Weights of a small transformer language model.
Size: 15 layers, width 64, 2 heads of 32.
Each number is 128 + 24 x the weight over its row's rms, rounded and kept within 0 to 255. Layers, rows and columns count from 0. The size above them is the row's rms in percent of the matrix's.

# layer 10 attention query, 64x64, rms 0.39, rows 0-31, columns 0-63
size [ 89  93  91 108  96  87 107  81  93 105 103  87  99 100 103  92  80  95  93  71  78  83 139 114 108  98 108 115  80  89 103 112]
[[141  83 163  90 171 133 115 122 119  95  79 131 112 151 130 144 107 148 167 112 122 133 130 101 166 113 146 165 159 147 164 120 164 119 117 128 100 124 120 140 134 117 134 137 103 147 173 142 104 129 155  81  79  89 150 112  94 123 124 140 120 141 119 132]
 [142 128 189 120 105 147  99 111 132 117 102 154  98 173 106 164 105 162  99  96 129 129 166 109 143 152 114  77 135 108  79 135 146 133 131 112 162 111 130 139 121 147 106 127 155 156 117 117 137 119 115 157 144 132 130 123  97 136 101 134 144 141  81 172]
 [ 97 153 106 126 146  87  99 121 111 112 192 117 126 106 181 134 127  91 108 136 113 163 135 171 106  88  92 126 121 124 157 154 137 137 138 123 139 158 109  89 162 137 176 112 145 126 160 128 128 124 111 113  88 122 114 106 132 118 160 143 101 122 136 144]
 [138  72 146 119 142 151 111  92 149 125  87 125 116 116 137 150 135 129 111 112 141 134 175 140 132 182  76 103 154 156 178 130 114 125 121  78 136 124 141 154 140 173 120 135  84 148 123 126  97 116 129 139 128 139  99 149  88 134 127 164 139 134 132 106]
 [151 161  98 128 121 128 146 191  95 130 159 143 146 125  69 145 154 101 110 128 114 128 113 168 115 104 157 115 138 113 125 102 116 109 128 110  94 157 126 140 141 101  92 130 167 100 138 114 123 168 108 138 138 175 115 105 138 178 127 109 110 111 128 152]
 [182 100  89 101 133 124 105 103 142  94  96 128 127 135 110 154  99 184  93 130 109 137 188 151 147 159 143 133 117 109 116 124  81 135 107 151 114 112  81 131 116 126 135 111 148 165 126 175 136 154 129 110 108 127 141 129 143 105 120 136 138 112 162 121]
 [152 100 187 123 106 118 125 114 152 125 103 159 121 119 143 115 128 171  92 120 133  73 161  96 146 142  74 111 101 126 138 107  97 151  82  98 126 125 126 147 133 143 147 127 114 146 153 116 148 146 102  97 137 141 167 149 127 132 108 132 166 168 114 116]
 [177 103 108 137 138 118 114 175 140 141  44 169 118 102 147 135 130 139 104 146 111 111 145 137  96 120 129 158 100 131 112 133 122 133 117 189  99 158 159 166 133 139 120 123 134 111 136 107 137 112 105 104 109 107  92  96 131 113 135 119 145 127  94 132]
 [128 148 128 188 142 111  91  91 128  86 158 100 121 133 142  96 118 161 124 107 168 162 163 132  99 129  88 173 154 137 137 141 116 152 118 134  85 122 105 126 119 131 102 138  85 126 175 103 131 116 122 111 112 129 173 146 146 145 151 140 123 147 138 134]
 [119 174 136 135 145 127 108 152 102 142 170 151 144 100 129 142 134 145 134 120 113 142 113 137 109  98 132 110  64 135 129  91 154 122 112 131 114 112 115 143  89  69 199 127 142 121 151  95 137 151 113 136 128 140 151 105 138 128 145  93 154 148 172 114]
 [106 149  69 113 142 103 147 150 109 124 188 134 100 148 102 105 152 112 155 132 121 159 127 169 109 149 166  95 112 144 116 151 130 106 110 149 143 117 106 129 160 137 116 113 122 124  88 146 145 154 161  82 122 114 146 127 146 126 124 168  93 104 117 164]
 [115 118 138 133 100 142 112 104 173  83 172 130 112 134 163 110 151 143 127 166 112 118  96 116 122 135 104 118 181 170 137 153 149 104  88 105 119 139 135  85  99 106  95 151 130 140 156 141 135 147 149 139 129 128 142 183 129 109 103 122 108 125 175 117]
 [105 168  93 147  99  59 161 144 107 145 108 161 146 151 135 163 109 111 145 150 123 143 108  78 124 122 149 131 150 120 112 152 139 123 112 143 109 134 143 129 156  91 111 129 113 120 184  91 141 138 132 147 100 129 167 176 133 113 121 134 146 108 141 114]
 [171 127 139 116 121 169  99 121 133 104 126 103  67 188 128 114 130 157 169 144 121 151 162  93 120 124 129 165 177 128 121 153 120 135 128 128 137 121 151 132 161  93 113 116 103 156 176 141 116 144 148 124 131 102 149 102 140 104 123 110 129  94 145 104]
 [117 136 112 116 152 140  73  88 139 138 170 141 149 100 151 154 115 104 101 155 105 134 127 142  79 121 150  91 113 107 106 136 143 120 141 124 138 150 113 102 121 113 148 137 156  97 133 100 181 123 171 124 163 132 116  98 127 183 147  99 102 129 130 101]
 [141 158 128 162 128 141 109 129 143 116 142 130 109  57 141 118 150 105 145 118 136 144 130 137 127 103 179  99 124 145 138 109 121 122 134 126 121 163 116 101 114 170 161 158 168 144  80 162 104 130 134 108 127 161  80 103  94 134 157 111 169 136 123 103]
 [129 135 119 127 134 143 123 152 102 139 158 194 116  71 157  88 147 119 130 141 155 126 153 133 171 130 157 145 106  95 129 116 122 114 128 107  74 149 131 150  81  87 134 143 150 148 144 115 105 123 120 148 107 100 144  97 162  96 135 131 132 157 110 152]
 [148 148 109 155 142 111 114 133 118 160 132 120 114 113 157 134 127  85 139 144  89 182  87 155 151 107 154 146 107 108 111 165 138 115 145  83  99 157 116 105 151 119 142  69 152 115 117 131 176 130 161 159 121 124 139 126 159 129 105  91 126 105 122 121]
 [189  91 132 149 118 127 136 152 154 143  98 154  81 169 109 130 117 152 100 150 123 113 125 133 125 158 123 148 103  90  82 138 136 113 111 141 121 124 137 123 141 153 132 140 184 122 134 116 153 141 122 146 110  79 151 158 124 132 108  89 161 111  86 109]
 [104 107 136 125  91 154  94  99 146 139 125 153 122 148 140 137 152  79 106 126 125 137 155 154 150 122  96  85 150 169 129 118 169 160 150 127 112 120 116 143  87 134 158 135 150 163 129 171 119 162 115 118 137  98 137 112  83  98 155 113 115 160 143  93]
 [101 184 144 101 144 135 112 102 101  97 143 101 119 194 102 153 114 104 106 137 158 125 105 140 111 153 119 136 174  91 163 138 161 106  99 110 109 127 148 111 146 125 131 100 129 104 107 132 122 158 157 143 147 131 118 166 127 106 139 132  80 146 113 149]
 [120 177 124 149 164  98 158 108 150 134 133 141 119 126 112  86 145 113  79 151  82 147  65 129 165 152 140 105 135 150 128 157  89 158 131 137 147 120  95 143 132 118 153 119 154 154 130 136 156 120 129  94 151 124 119 132 133 141  81 158 112 122 106 148]
 [160 180 110 138 143 110 115 114  92 173 164 107 139 104 124 136 143  84 124 145 150 151  81 132 118 122 151  94 147 132 132 126 155 121 126 151 131 141 153 117 119  96 121 124 142  68 145 134 122 106 122 161 149 165 105  86 112 180 131 125 118  87 137 129]
 [132 120 143 165 170 130 119 161  71 160 144 156 162 111 153 109 108  70 130 113 124 140  99 124 128 112 158 152  97 126 111 126 121 145 123 139  94 111 144 150 142 119 162 132 188 109  97 108 117 140 115 160 119 126 155  82 130 121 142  86 129 107 127 135]
 [114 133 113 160  95 138 146 126 125 138 178 126 139 154 115 159 133 124 129 138 134 143  74 129 119 146 129 140 157 141 139 108 161  43 133 185 170 145 165  89  98 103 111 151 125 135 130 123 139 130 106 144 149 132 102  94 104 125 132 130 118 123 138  97]
 [127 143 155 130 126 123 104 182 120 143 154 133 129 112 119 140 134 142 122 135 111  61 154 163 143 146 143 139 116 161 160 135 130 132 168 162 144 125 100 104 134 143 124  95 111  88  81 107 116 105 119 125 177 154 143 127 132 152  97 103 171  90 138 101]
 [170 133 151 126 139 121 144  86 151  89  97 138 106 168 143 102 170 144 143 130 115 109 141 121 151 189 125 139 172 177 144 119 123 136 111 136 156 132 106 142 150 162  91 141  74 145  97 103 126  98  98 140 103 150 121 118 106 114 132 134 141 134 119 134]
 [183 131  99 145 106 140 144  91 152 143 126  79 153 130 128 149 118 142 139 137 154 112 156 131 147 128 101 153 171 139 139 122 144  65 118 187 134 136 108  89 136 149 111 150  90 142 130 125 113 148 141 115 113 135 136 119 111 100 138 118  90 104  88 159]
 [138 115 121 161 102 100 144 137 124 113 164 135 128 182 131 128 150 115 190 110  83 108 128 110 151 151 124 163 147  99 101 123 159 140 113 136 127  86  93 130  96 149  93 109 119  93 190 119 120 110 133 127  99 145 137 146 143 118 115 145 167 122 113 113]
 [138 133 126 132 164 125 129 130 146 166 133 131  93 137  94  96 140  56 105 138 138 179 141 132 116 104 122 126 116 157 188 148  96 139 157 146 121 119  99  97 118 132 132 151 144 136 114 141 126 130 154 125 116 165  93 129 130 100 149 108  60 142 131 132]
 [122 120 131 141 158 110 150 150 122 112 112 151 142 138 136  91 101 159 111  97  97  94 170  72  98 174  94 146 119 103 143 127 131 155 128 111 114 143 103 137 149 161 103 133 113 129  89 141 118 109 151 112 127  93 145 172 122 138 119 154 190 133 113 142]
 [ 81 155 116 177 137 141 143 116 158 148 154 131 175 103 124 141 142 123 127 137 137 156  87  97 148 145 157 109 114 107 154 123 154 102 136 135 128 153 174  87 139 103 130 119 150 105  94 169 157 125 105  85 134 153 133 112 126 141 140 110 115  89  94 107]]
# layer 10 attention key, 64x64, rms 0.402, rows 0-31, columns 0-63
size [ 90  92  93 100 101 103  91 109 108 103 111 101  92 103 103  96  90 102  91  96  98  90  97  94 107 101  95 110  94 101  98 106]
[[154 120 154 137 113 151 135 145  88 169 152 150 114 122 123 140 135  85 169 148 105 129 156  98 112  73 159 150  99 139 160 113 164 161 103 154  90 146 113 114  98 128 126  98 130 157 133 109 145 150 111 142 114  86 102 116 120 130 150 113 154 130  83 132]
 [122 130 115 132 177 120 130 159 149 125 138  97 133 148  83 165 107 120 135 178 165 120 140 140  69 157 101  74 140  99  91  97 139 129 127  98  96 119 135 141 110 132 146 165 157 137 110 121 102 148 134 150 140 145  94  97 146 136 151 138 156 143 135 128]
 [122 154 111 129 125 121 109 113 139 124 157  94 123 129 136 135 109 147  84 118 142 166 150 106 102 103  83 139 106 167 117 183 112 164 116 121 118 111 126 131 144  85 131 115 138 113 152 123 157 111 106  73 105 111 113  94 143 119 126 180  97 157 113 169]
 [149  96 151  94  99 131 135 125 150 142  97  99 124 116 136 141 156 136  73 129 139  99 158 111  84 169 125  86 153 138 172 134 123 143 135  97 160 139 160  97 141 143 125 112 115 123  99 162 115 100 106 140 119 155 113 125 103 167 142 125  94 153 169 129]
 [166 125 141 127 135  53 142 156 120 118 132 136 132 157 127 123 156 135 103 129 128  92 168 127 115 117 146 111  96 136 133  82 153 167 157 109 137 129 153 201 159 109 116 121 137 129 126 127 118 140 131 140 146 136 121 155 126 140 102 149  99  99  77 154]
 [151  89 133 128 118 108  99 113 106 136 125 157 146 135  96 120 141 138 166 163 123 123 155 142 143 120 174 113 112 171  84 132 100 103 135 162 118 149  70 151 111  75 135  97 140 159  98 133 170 124 170 107 125 134 125 121 117 130 133 131 139 120 175 141]
 [131 133 170 145 137 165 105 140 130  92  83 136 126 110 114 132 145 143 130 135 104 128 135 145 111 129 103 101 110 135  99 151 117 128 102 139 153 154 122 146  97 144 176 114 162  87 130 122 129  88  62 140 121 166  90 141 116 156  79 142 167 139 142 141]
 [137 146 112 100 193 149  93 112 109 125  91 134 126 153 128  98 140 112 118 160 130 102 138 136 114 131 162 191 117  91 135  96 114 106 151 136 114 145 157 110 166 129 170 126 129 123 109 109  97 150 100 133 131 140 105 125  98  91 135  96 134  99 131 168]
 [134 137  84 158 153 121 127 153  88  90 140 147 107 111 140  93 111 118 133 153 110 138 164 126 106 109 129 166 153 162 128  57 109 129 112  98 156 120 113 124 138 104 120 123 101 150 117 113 124  90 114 148 173 114 117 129 176 119 161  95 133 110 131 158]
 [103 159 130 113  92  90  99 140 123 140 124 157 146 142 122 156 113 155 128 189 146 123 143 146 127 150 154 138  68 146 157 137 153 137 130 127 155 147 108 127 142 118 153 165 138  88 141 138  63 142 119 120 153  90 145  92  93 141 137 102 126 149 131 124]
 [116 109  82 113 132 146 130 142 126 114 157 121 179 157  99 112 159 100 149 170  93 121 131 156 127 134 164 148  83 136 133 133 100 118 160 124  83 101  83 114 134 120 139 116 114 173 107 130 118 141 133 137 123 122 133 175 130 111 132 117 113 139 132 195]
 [106 124 117 108 115 118 109 128 157  74 196 115  85 163 153 109 150  84  87 146 150 137 134 150 131 129 120 140 106 130 116 150 128 126 107 124 144 136 109 107 115 113 117 129 150 140 176 117 138 164 167 128 108 123 116 175 147 154  99 136 114 146 150  84]
 [125 115  85 119  89 104 163 160 128 155 136 137 142 145 120 138 131 138 170 120 144 105 118  68 158 127 122 135 167 102 133 146 100 115  91 168 149 155 143 137 133 158 100 143 140 128 171 131 154 105 134 133 104  94 172 126 132 100  76 129 143 109 146 145]
 [118 152 157  84 111 137 119 124 143 138 137 132 117 152 101 112 126 161 146 118  68 165 143  90 139 152 122 126 107 161  87 124  96 112 133  99  99  87 132 162 128 123 137 105 157 122 168 122 118 146 153 165 130 101 139 159 188 123 142 125 140  96 135 105]
 [157 128 136 105 144 124  95  76 141 107 139 117 115 100 145 161 159 166 159 108 133 123  99 140  89 105 140  79 134 167  98 100 142 161 112 143 136 131 125  85 147 154 102  99 151 134 165 123 174 145 136 135 121 109 107 148 126 100 112 117 140 149 170 118]
 [157 126 157 116 118 148 124 148 152 143 146 126 155 119 189 142 151 147 124  74 102 124 139 120 115 114  96  85 175 165 138 101  95 110 118 111 114 176  98 147  99 161 119 146 117  98 105 153 130 154 119 110 107 113  98 127 154 111 118 132 107 156 106 107]
 [160 122 135 124 138 155 160 123 158 127  98 130 112 143 106 138 141  96 129 113 134 141  82 151 166  89 170 138 138 149  96  94 114 130 111  88 151 169 132 167  87 139 123  86 121 133 132 159 141  92 116  86 134 102 147 123 165 144 130 107 122 157 149 156]
 [100 145 148 128 113 131 159 106 119 116 145 166 101 142 114 125 133 100 144 167 110 166 123 148 111 162 176 135 151 102 122 182 115  75 126 103 135 139  92 114 171 146 105  78 139 128 141 145 113 107 122 140 125 102 139 162 163 117 105 140 158 116 144 153]
 [147 126 121 128 142 151 125 151 110 120 116 129 153 135 161 159  77 114  89 133 127 123 142  99 176  93 133 110 156 142 101 174 120 118  87 134 179 107 130  98 139 114 124 115 172 157  97 148 172 148 136 147 132  89 133 119 145 125  89  94 108 132 139 106]
 [173 114 133 147 109 140 114 103 105 100 136 176 105 147 123 136 120 144 102  80 146 103  96 101 133 161 137 111 123 145 132 118 108 167 164 160 122  85 127 140 124 138 169 119 140 194 137 139  95 150 115 103 157 128 130 118 120 152 100 138  84 138 105 115]
 [117 117 156 110 125 158 102 103  93 142 143 116 112 149 125 154 134 115 137 101 163 108 128 133 168 126  90 141 153 139 150 146 116 150 120  53 149 186 121 134 138 109 113 101 144 124 121 123 146 139 120 164 153 134 107 180 114  94 139 139  82 152  97 133]
 [ 88 123  95 100 139 111 174 150 109 117 134  97  94 141 154  92 148 141 129 175 112 147  75 102 127 140 158 111 131 155 105 140 125 166  89 144 136 136  96  93 103 148 158 128 155 154 103 128 119 157 109 124 147 137 151 132 135  78 144 135 102 104 119 128]
 [156 167 130 145 113 149 124  95 113 134 117 117 159 133 111  98 139 102 137 163 120 106 120 103 131  97 104  99 174 150 127 123 128 133 139 126 145  93 151 174 113 120 110 118 105 111 162 105  94 132 140 167 137 177 119 120 105 185 146 148 129  93 154  83]
 [152  73 163  86 134 151  93 142 106 114 149 119 119 112 122  95 113  99 138 110 149 121 120 138 138 149 118 130 111  75 117 125 128 116 113 168 116 125  83 153 135  99 132 115 163 118 137 127 153 114  97 187 136 176 148 142 141 127 173 121 111  99 145 155]
 [106 100 122 142 123 144 130 132 136  98 133 112 150 155 138  92 128 148 159 142 114 112 123 113 105 161 111 123 113 122 155 142 161 145 109 129 132 145 159 174 160  97 175  83  74 138 137 162 114 131  54 130 148 118 125 168 102 126 141 102 112 110 132 135]
 [144  78 117  97 154 156 123 127 104 176 146 124 111 118 101 120 125 123 135 133 110 140 130 163  93 136 137 146 111 163 157 126 129 145 117 115 135 134 118 163 102 151 128 147  99 113 127 138 111 125 147 106 182 173  87  97 103 118 102  84 141  83 136 172]
 [195 142 134 115 159 106 100 108 175 111 156 163 138 132 153 128 157 117 149 141 139 125 108 103 148 153 123 146 101 126 157  96 120 116 119 136 145 118  98 150 142 172  63 132 107 120 111 115 134 100 103 122 136 111 123 120  77 141 115 178 113 141 130 123]
 [137 131 118 139  99 127 136  98 158 138 102 121 177  98 128 118 114 145 158 150 136 103 169 124 133 122 145 113 120 113 130 117 135 112 121 126 127 127 109 145 174 155 131 157 134 115 157 130  82 163 106 111 152 161 161  91 100  92 146  92 151  84  75 166]
 [115 118 160 113 114 128 150 155 144  98 144 144 122 133 157 182 157 104 170 124 155 121 110 108 113 137  77 163 162 148  58 118 130 150 163 116 126 126 104 107 149  98  83 136 100 137 130 152 125 116 102 123 143 137 160 148 114 128  95 134 143  94 135 126]
 [ 97 172 128 102 122  96 127  97 139 130 155 161 109  96 125 106 128  84 136 136 145 158 156 139 149 128 100 125 144 133 110 139  93 150 143 161 129 139 151 141 119 144 108 142 176 128  61 174 147 138 143 141 127 108  72 142 133 144 135  82 138 117 121 145]
 [140 120 142 121 127 135 159 114 103 127 108 108 115 106 142 146  89 155 177 111 123 110 110 126 130 144 172 141 161 146 124 170 156 121 113 150  72 109  97  99 145 153  89 115 115  92 126 118  77 114 133  96 105 128 102 189 141 156 144 141 134 123 125 140]
 [123 162 120 191  81 186 148 118 160 144 108 135 125 170 127 136 125 152 151 127 171 139 123 108 157 164 117 119 117 114 138  86 146 114 110 127 148 130 158 101 123 124 127 148 153 143 104 130 155  91 131  96 124 162  95 124 102 148 132 132  89 128 116  94]]
# layer 10 attention value, 64x64, rms 0.377, rows 0-20, columns 0-63
size [ 95 124  95 103 109 115 117 111 120 114 106 105 112 119  89 105 115 109  98  97 108]
[[150 121 127  98  93  81 135 169 131 125 127  96 141 109 101  94 118 128 157 142 173 114 151 135 103 124 111 125 109 127 118 150 111 119 107 178  87 148 128 131 119 180 127  99 183 127 156  93  86 149 121 151 146 122 105 159 121 169 107 136 129 133 119 128]
 [176 138 112 149  84 122 105 107 100 173 127 169 119 159  98 146 153 130 132 118 112 161 105 151 122 167 144 107 139 117 157 153 119 109 140  73 153 140 138 130 134 175 153 123 110  92 136  78 112 120 147 112 107 126 147  86 152 114 122 115 153 143 132 124]
 [144 152 104  80 125 129 153 122 125 128 103 102 112 101 153 121 144 120 109 128 111  94  77 132 123 167 128 184 132 132 106 120 138  92 137 105 129 133 151 118 100  83 163 122 143 157 145 112 130 106 190 126 106 123 100 111  88 125 173 154 141 124 125  99]
 [129 100 102 108 120 144 105 125 100 115 135 131 143  85 144 139 149 129 123 145 106 168  64 116 146 160 121 149 134 122 124 145 128 107 117 162  84 133 145 158 130 157 112 203 145 126 123 136 134 153 125  96  92 141  94 132 119 129 154  95 176 108 107 124]
 [118 116 163 147  79 133 145 124 125 129 130  82 150 151 142 155 131 138 157 106  89 120 157 151 101 155 152 153 144 126 165 183  80  92 148 140  95 120 110 131 124 107 142 118 144 106 152 132 184 125  87 139 124 134 106 118 116 166 135 147 108 135 105 111]
 [108 149  85 134 109 163 116 139 133 152  99 152 191 133  95 135 123 128 104 165 155 168 123 128 112 147 159 128 145 171 109 131 106 133  93 141 123 124 138  60 119 123 125  77 145 150 145 103 132 105 118 149 101 125 115 107 133 141 145 166 116 161 127 134]
 [156  79  84 132 153  96 134  92 120 141 135 161  89 147 120 101 114 143 167 128 128 119 109  86 143 170 156 111 151 119 120 101  95 153 125 137 139 189 150 125 153 109 146 154 139 114 130 137 103 142 108 151 144 107 123 120 115 141 152 121 128 143 118 191]
 [110  78 105 174  98  97 124  96 156 164 133 119 136 115 120 145 167 111 111 117 169 114 137 148  91 136 122 114 114 137 116 155 139  97 111 142 170  86 121 153 136 140 136 151 149 138  99 138 104 124 100 118 130 118 175 126 191 137  89 127 146 114 146 116]
 [123 113 142  80 162 165 146 140 148  99 118 162 149 118  86 127 110 133 131  82 136 165  89 135 112 121  90 107  96  89 121 114 153 139 156 134 111 110 128 121 167 116 103 198 134 122 158 100 124 144 128 122 160 104 144 136 116 129 100 139 130 140 148 156]
 [ 97 161  89 102 157 146  81 138 123 119 129 151 183 127 155 125 143  95 122 117 150 139 143 136 121 139 119 117 132  75 142  70 109 115 124 147 108 107 154 155 131 134  98 143 148 145 130 123 152 143 138 121  77 126 123 132 159 143  89 118 185 132  98 128]
 [127  95 129 157 169 128 136 122 130 133 127  90 123 140 124 148 176 180 109 109 135 154 150 108 120  87 135 136  65 136 146 113 113 122 102 159 129 148 134 104 157 163 124 141  92 135 136 115 180  71 135 152 134 131 105 144 118 110  89 146 100 129 118 111]
 [122 127 163 180 142 138 150 108  76 117 112 184 174 111 129 139 166 155  93  99 131 112  97 163 124 124 110 119 128 120  85 150 153 119 133 121 119  88 115 135 166 139 120 118 114 127 132 140  91 111 147 148 137 138 164 125 127  85 137 125 114 158 170 118]
 [111 136 114 152 131 140 144 141 163 135 116 102 138 115 111 133 161 148 128 156  67 174 155 189 126 132 146 156 135 125 115  73 126 107 105 153 117 132 133 105 158 135 103 143 166 132 163 104 129 127  92 157 106  93 125 151 125 169 132 117 118 107 153 102]
 [143 160 124  92 143 116 140  84 114  85 122  99 118 146 167 154  92 152 133  98 112 104 142 125 145 165 156 148 131 141 104 139 151 154 166 143 117  95 155  96 145 164 126 120 107 111 130 136 151 176  96 103 156 148 109  96 140 152 121 126 120  85 111 147]
 [188 123 113  93 134 152 120 152 109 167 159 129 106 110 168 125  94 133 115  87 126 115 103 123 127 139 118 174 125 130 124  66  98 116 165 131 145  94  67 110 134 104 121 148 130 155 128 129 122 128 122 138 172 140 148 136 139 118 161 111 121 108 116 155]
 [134 124 145 108 151 101 139  98  91 112 141 105 138 135 125 106 123 125 135 108 133 155 175  76 137 115 122 169 138 109 130 113 140 133 113 160 165 145 139 124 101 140 163 109 173 108 102 144 138 164 138 147 129 142 109 165  81 107  53 124 106 120 124 110]
 [ 83  59 100 152 126 130 143 136 116 160 128 119 116 118 135 110 153 175  94 127 112 101 134 110 141 168 152 117 146 153 146 148 119 147 112 167 154 135  91 143 115 104 126 128 125 111 121 165 109 129 163 134 133 113 116 131 150 177 145  74 140 133 141  89]
 [171 101 148 158 111 109 137 133 167  94 120 149 144 124 141 113 142 110 108 114 148 140  70 147 174 106 111 119 164 132 100 120 119 117 155 127 122 128 130 100 129 137 144 162 105 147 143 113 123 119 127 126 116 103 133 148 168 166 152  47 107 106 139 153]
 [120  80 119 119 139 159  83 103 149 110 110 162 165 131 140 147 151  99  95 128 114 130 149 107 150 129 102 149  85  84 151 130 121 137 152 155 157 146 126 147 145 111 156 153 126  79 126 107  95 122 145 136  97 146 116 178 144 117 122 162 111 159 139 159]
 [115 131 107 149 127 104 154 100  92 142 145 133 111 117 126 139 116  85 100 116 164 109 106 151 193 122 114 133 140 141  76 134 114  81 168 107 123 151  92 141 136 107 135 160  91 129 178 111 150 107 147 108 139 137 122  82 112 154 135 126 149 152 137 119]
 [133 132 106 145 177 140  84 145 144 146 146 140 124 113 119 149 125 110 131 145 207 125 130 107 108 141 104 151 141 108 121 148 107 155 126 114 137  81 103 110 144 136 123 110 127 132 132 134 157 155  67 166  87 121 151 112  96 159  89 153 109 139 116 121]]
# layer 10 attention output (transposed), 64x64, rms 0.304, rows 0-19, columns 0-63
size [103 120 101  98 114 114 114 116 113 116 105 111 123 115  89 107 124 116 100  97]
[[116 127 130 113 132 114 137 159 101 153 129 134 153 167  68 138 125  98  70 109  83  72 158 123 117 126 130 130 105 167 112 159 141 115 105 147 155 115 162 161 155 127 108 142 130 144 106 103 153 118 110 143 145 146 153 131 131 104  97 161 152 153 137 112]
 [139 147 117 127 119 108 140 149 131 104 107 132 112 113 159 144 182 156 137 142 122 160 112  91 161 134 135  85 138  88 120 133 149 118 135  94 142 143 124 111 151 109 125 103  60 154 119 117 107 151 160 103 131  85 171 135 107 138 101 140 109 182 148 120]
 [ 72 118 114 164 146 171 154  64 125 156 102 105 156 108 165 128 136 160 139  85 126 114  72 130 138 101 164 143 121  87 136 139 140 120 137 157 127 159 136 118 116 119 151 105 109 121 164 153 137 116 103  99 110 117 155 135 132 121 128 149 129 121 109 113]
 [167 162  77 128  95 132 145 153 108 150 112 145 144 116 122 128 118  92 157 114 118 112 125 105 105  77 166 125 139 118 140 149 147 140 125 164 105 147 122  52 135 141 150 145 103 116 180 128 118 129 147 102 114 134 173 125 117 105  93 127 145 117 114 141]
 [100 121 129 107 130 143 141  92 168 172 142 137 131 182 107 142 130 138 140 160  84 122 100 155 140 132 117 148  91 154 129 152 147 143  93 122 123 129 143 106 162 108 151  85 130 155 100 145 106 153 143  88  94 154  87 118 123 138  79 139 129 109 149 129]
 [128 154 162  86 136 132 121 130 129 164 111 110 134 141 143 162 121 174 134 109 138 142 176 108 149 130 107  81  69 130 152 168 129 113 136 126 158  59 152 135 145 114 141 102 101 133 133 120 144  96 107  88 114 119 144 121 106 155 152 122 144 129 116 150]
 [115 176 125 142 162 136 151 123  85 172 116 105 136 130  99 146 111 107 116 141 153 132  75  99 126 146 154 109 153 128 171 151 161 123 132 131 125  94 118 131 114 113 112 135 131 143 129  91 126 126 169 120 152  92 138 132 148 122 139  67  81 135 171 116]
 [158  90  74  81 148 130  89 121 118 124 115 180 142 104 141 116 101 119 121 107 112 113 147 132 121 134 128 113 135 147 102  95 130 168 134  99 148  94 129 135 149 160 138 161 106 153 104 166 141 147 154 156 117 151 140 107  92 149 151  97 150 129 163 101]
 [121 134  91 145  81 121 133 130  61 110 125 128 124 121 149 150 102 105 138 142 150 116 131  89 134  96  82 145 144 136 118 119 140 135 157 139 116 119 147 158 144 134 163 147 138  53 132 103 123 137 126 145 138 154 158 100 165 126 149 126 125 114 151 184]
 [172 125 123 134  78 113  97 142 121 165 107 151 116 129 140 114 129 124 142 138 164 125 156 133 130  69 148 148 160 101  92 151 121 126 129 154 133 104 159  87 151 127 132 126  91 122 136 127 176 127 100 101 108 180 132 134 113 108 172 105 106 139  95 130]
 [161 115 125  75 152 137  77  98 122  93 163 132 100 104 118 131 148 140 116 126  95 129 128 198  95 137 124 105 123 139 129 126 122 123 132 120 159 161 147 125 163 110 152 102 138  66 123 112 178 137 152 129 138 134 126 134 110 159 119 156 105 116 147 133]
 [146  90  84 116 110 148 133 108 132  91  84 124 150 100 148 138  88 115 114 142 168 154 146 109 144 131  84 113 139 116 131  95 152 141 143  96 151 151 116 146 118 177 141 121 116 150 120 166 114 164 104 129 122  86 177 127 150 132 144 136 131  96 106 157]
 [161  90 115 124 103 141 133 112 158 147 139 116 158 129 132 107  87 204 137 109 106 103 141 160  97 142 104 147 113 159 161 133 115  93 127 135 167 112 136 117 156 103 142 118 111  97  88 123 131 106 176 123  96 172 135 102 122 134 128 138 120 112 152 116]
 [132 147 118 182 131 127 129 117 197 180 149 164 157 127 103 150 155 102 146 143  80 106 101 103 101 121 111 144 128 135  81 127 131 125 127 136 117 149  58 112 122 101 118 131 169 119 108 144 164 105 125 121 127 114 104 138 130 136 132 123 115 139 129 142]
 [137 131 115 164 144 165 144 141 162  80  81 123 117 117 107 102 154 112 137  65 123 134 121 124 120 115 130 163 140 190 118 113 175 165 139 138  90 115 125 147 137 156 135 129 115 118 108 122 106 110  94 101 157 139 129  75 153 115 126 125 155 135 122 129]
 [121 103 155 132 106 152 109 147 159 113 172 157  92 145  72 132 125 118 100 120 104  94  83 144 133 109 102 130 159 156 139 141 108  81  81 166 114 143 119 115 118 113 114 142 138 150 164 125 126 168 137 154 145 133 119 156 140 154 134 107  95 145 155 112]
 [159  87 106 104 132 152 122 131 153 145 156 121 113 113 108 109 112 135 100 100 127 135  79 131 139 143 187 140 106 137 146 126 138 155 169 127 149  97 124 150  71 126 139 121 137 177  84 131 126 150 149 126 158 120 105 139 109 127 100 123 140 108 169  82]
 [131 118  88 129 121 175 178 123 101 142  93 155 105 106 160 113 155  92 159 122 146 131 153  95 104 156 122 131 137 118 100 144 132 126 143 122 152 107 129  86  90 154 142 165 156 122 110 123 118  78 176 121 172 133 127 110 134 129 103 151 131 128 108 102]
 [155  99  96 135 110 123  94  91  83 159 108 157 106  95 154  99 153  87 118 140 148 154 129 149 128  98 150 121 130 110 152 138  87 121  87 146 118 126 150 128 135 134 196 149 128 121 109 124 164 129 120 148 122 119 145 109 144 135 139 109 107 162 151 172]
 [107 101 142 110 113 121 135 138 142 114 100 131 129  91 174 147 179  78 144 123 106 141  91 111  95 163 127 119 171 103 125 131 196 174 113  99 154 127 153 134  87 121 135 122 140 111 140 155 107 106 124 134 131 136 173 138 110 104 102 125 122 141 126 131]]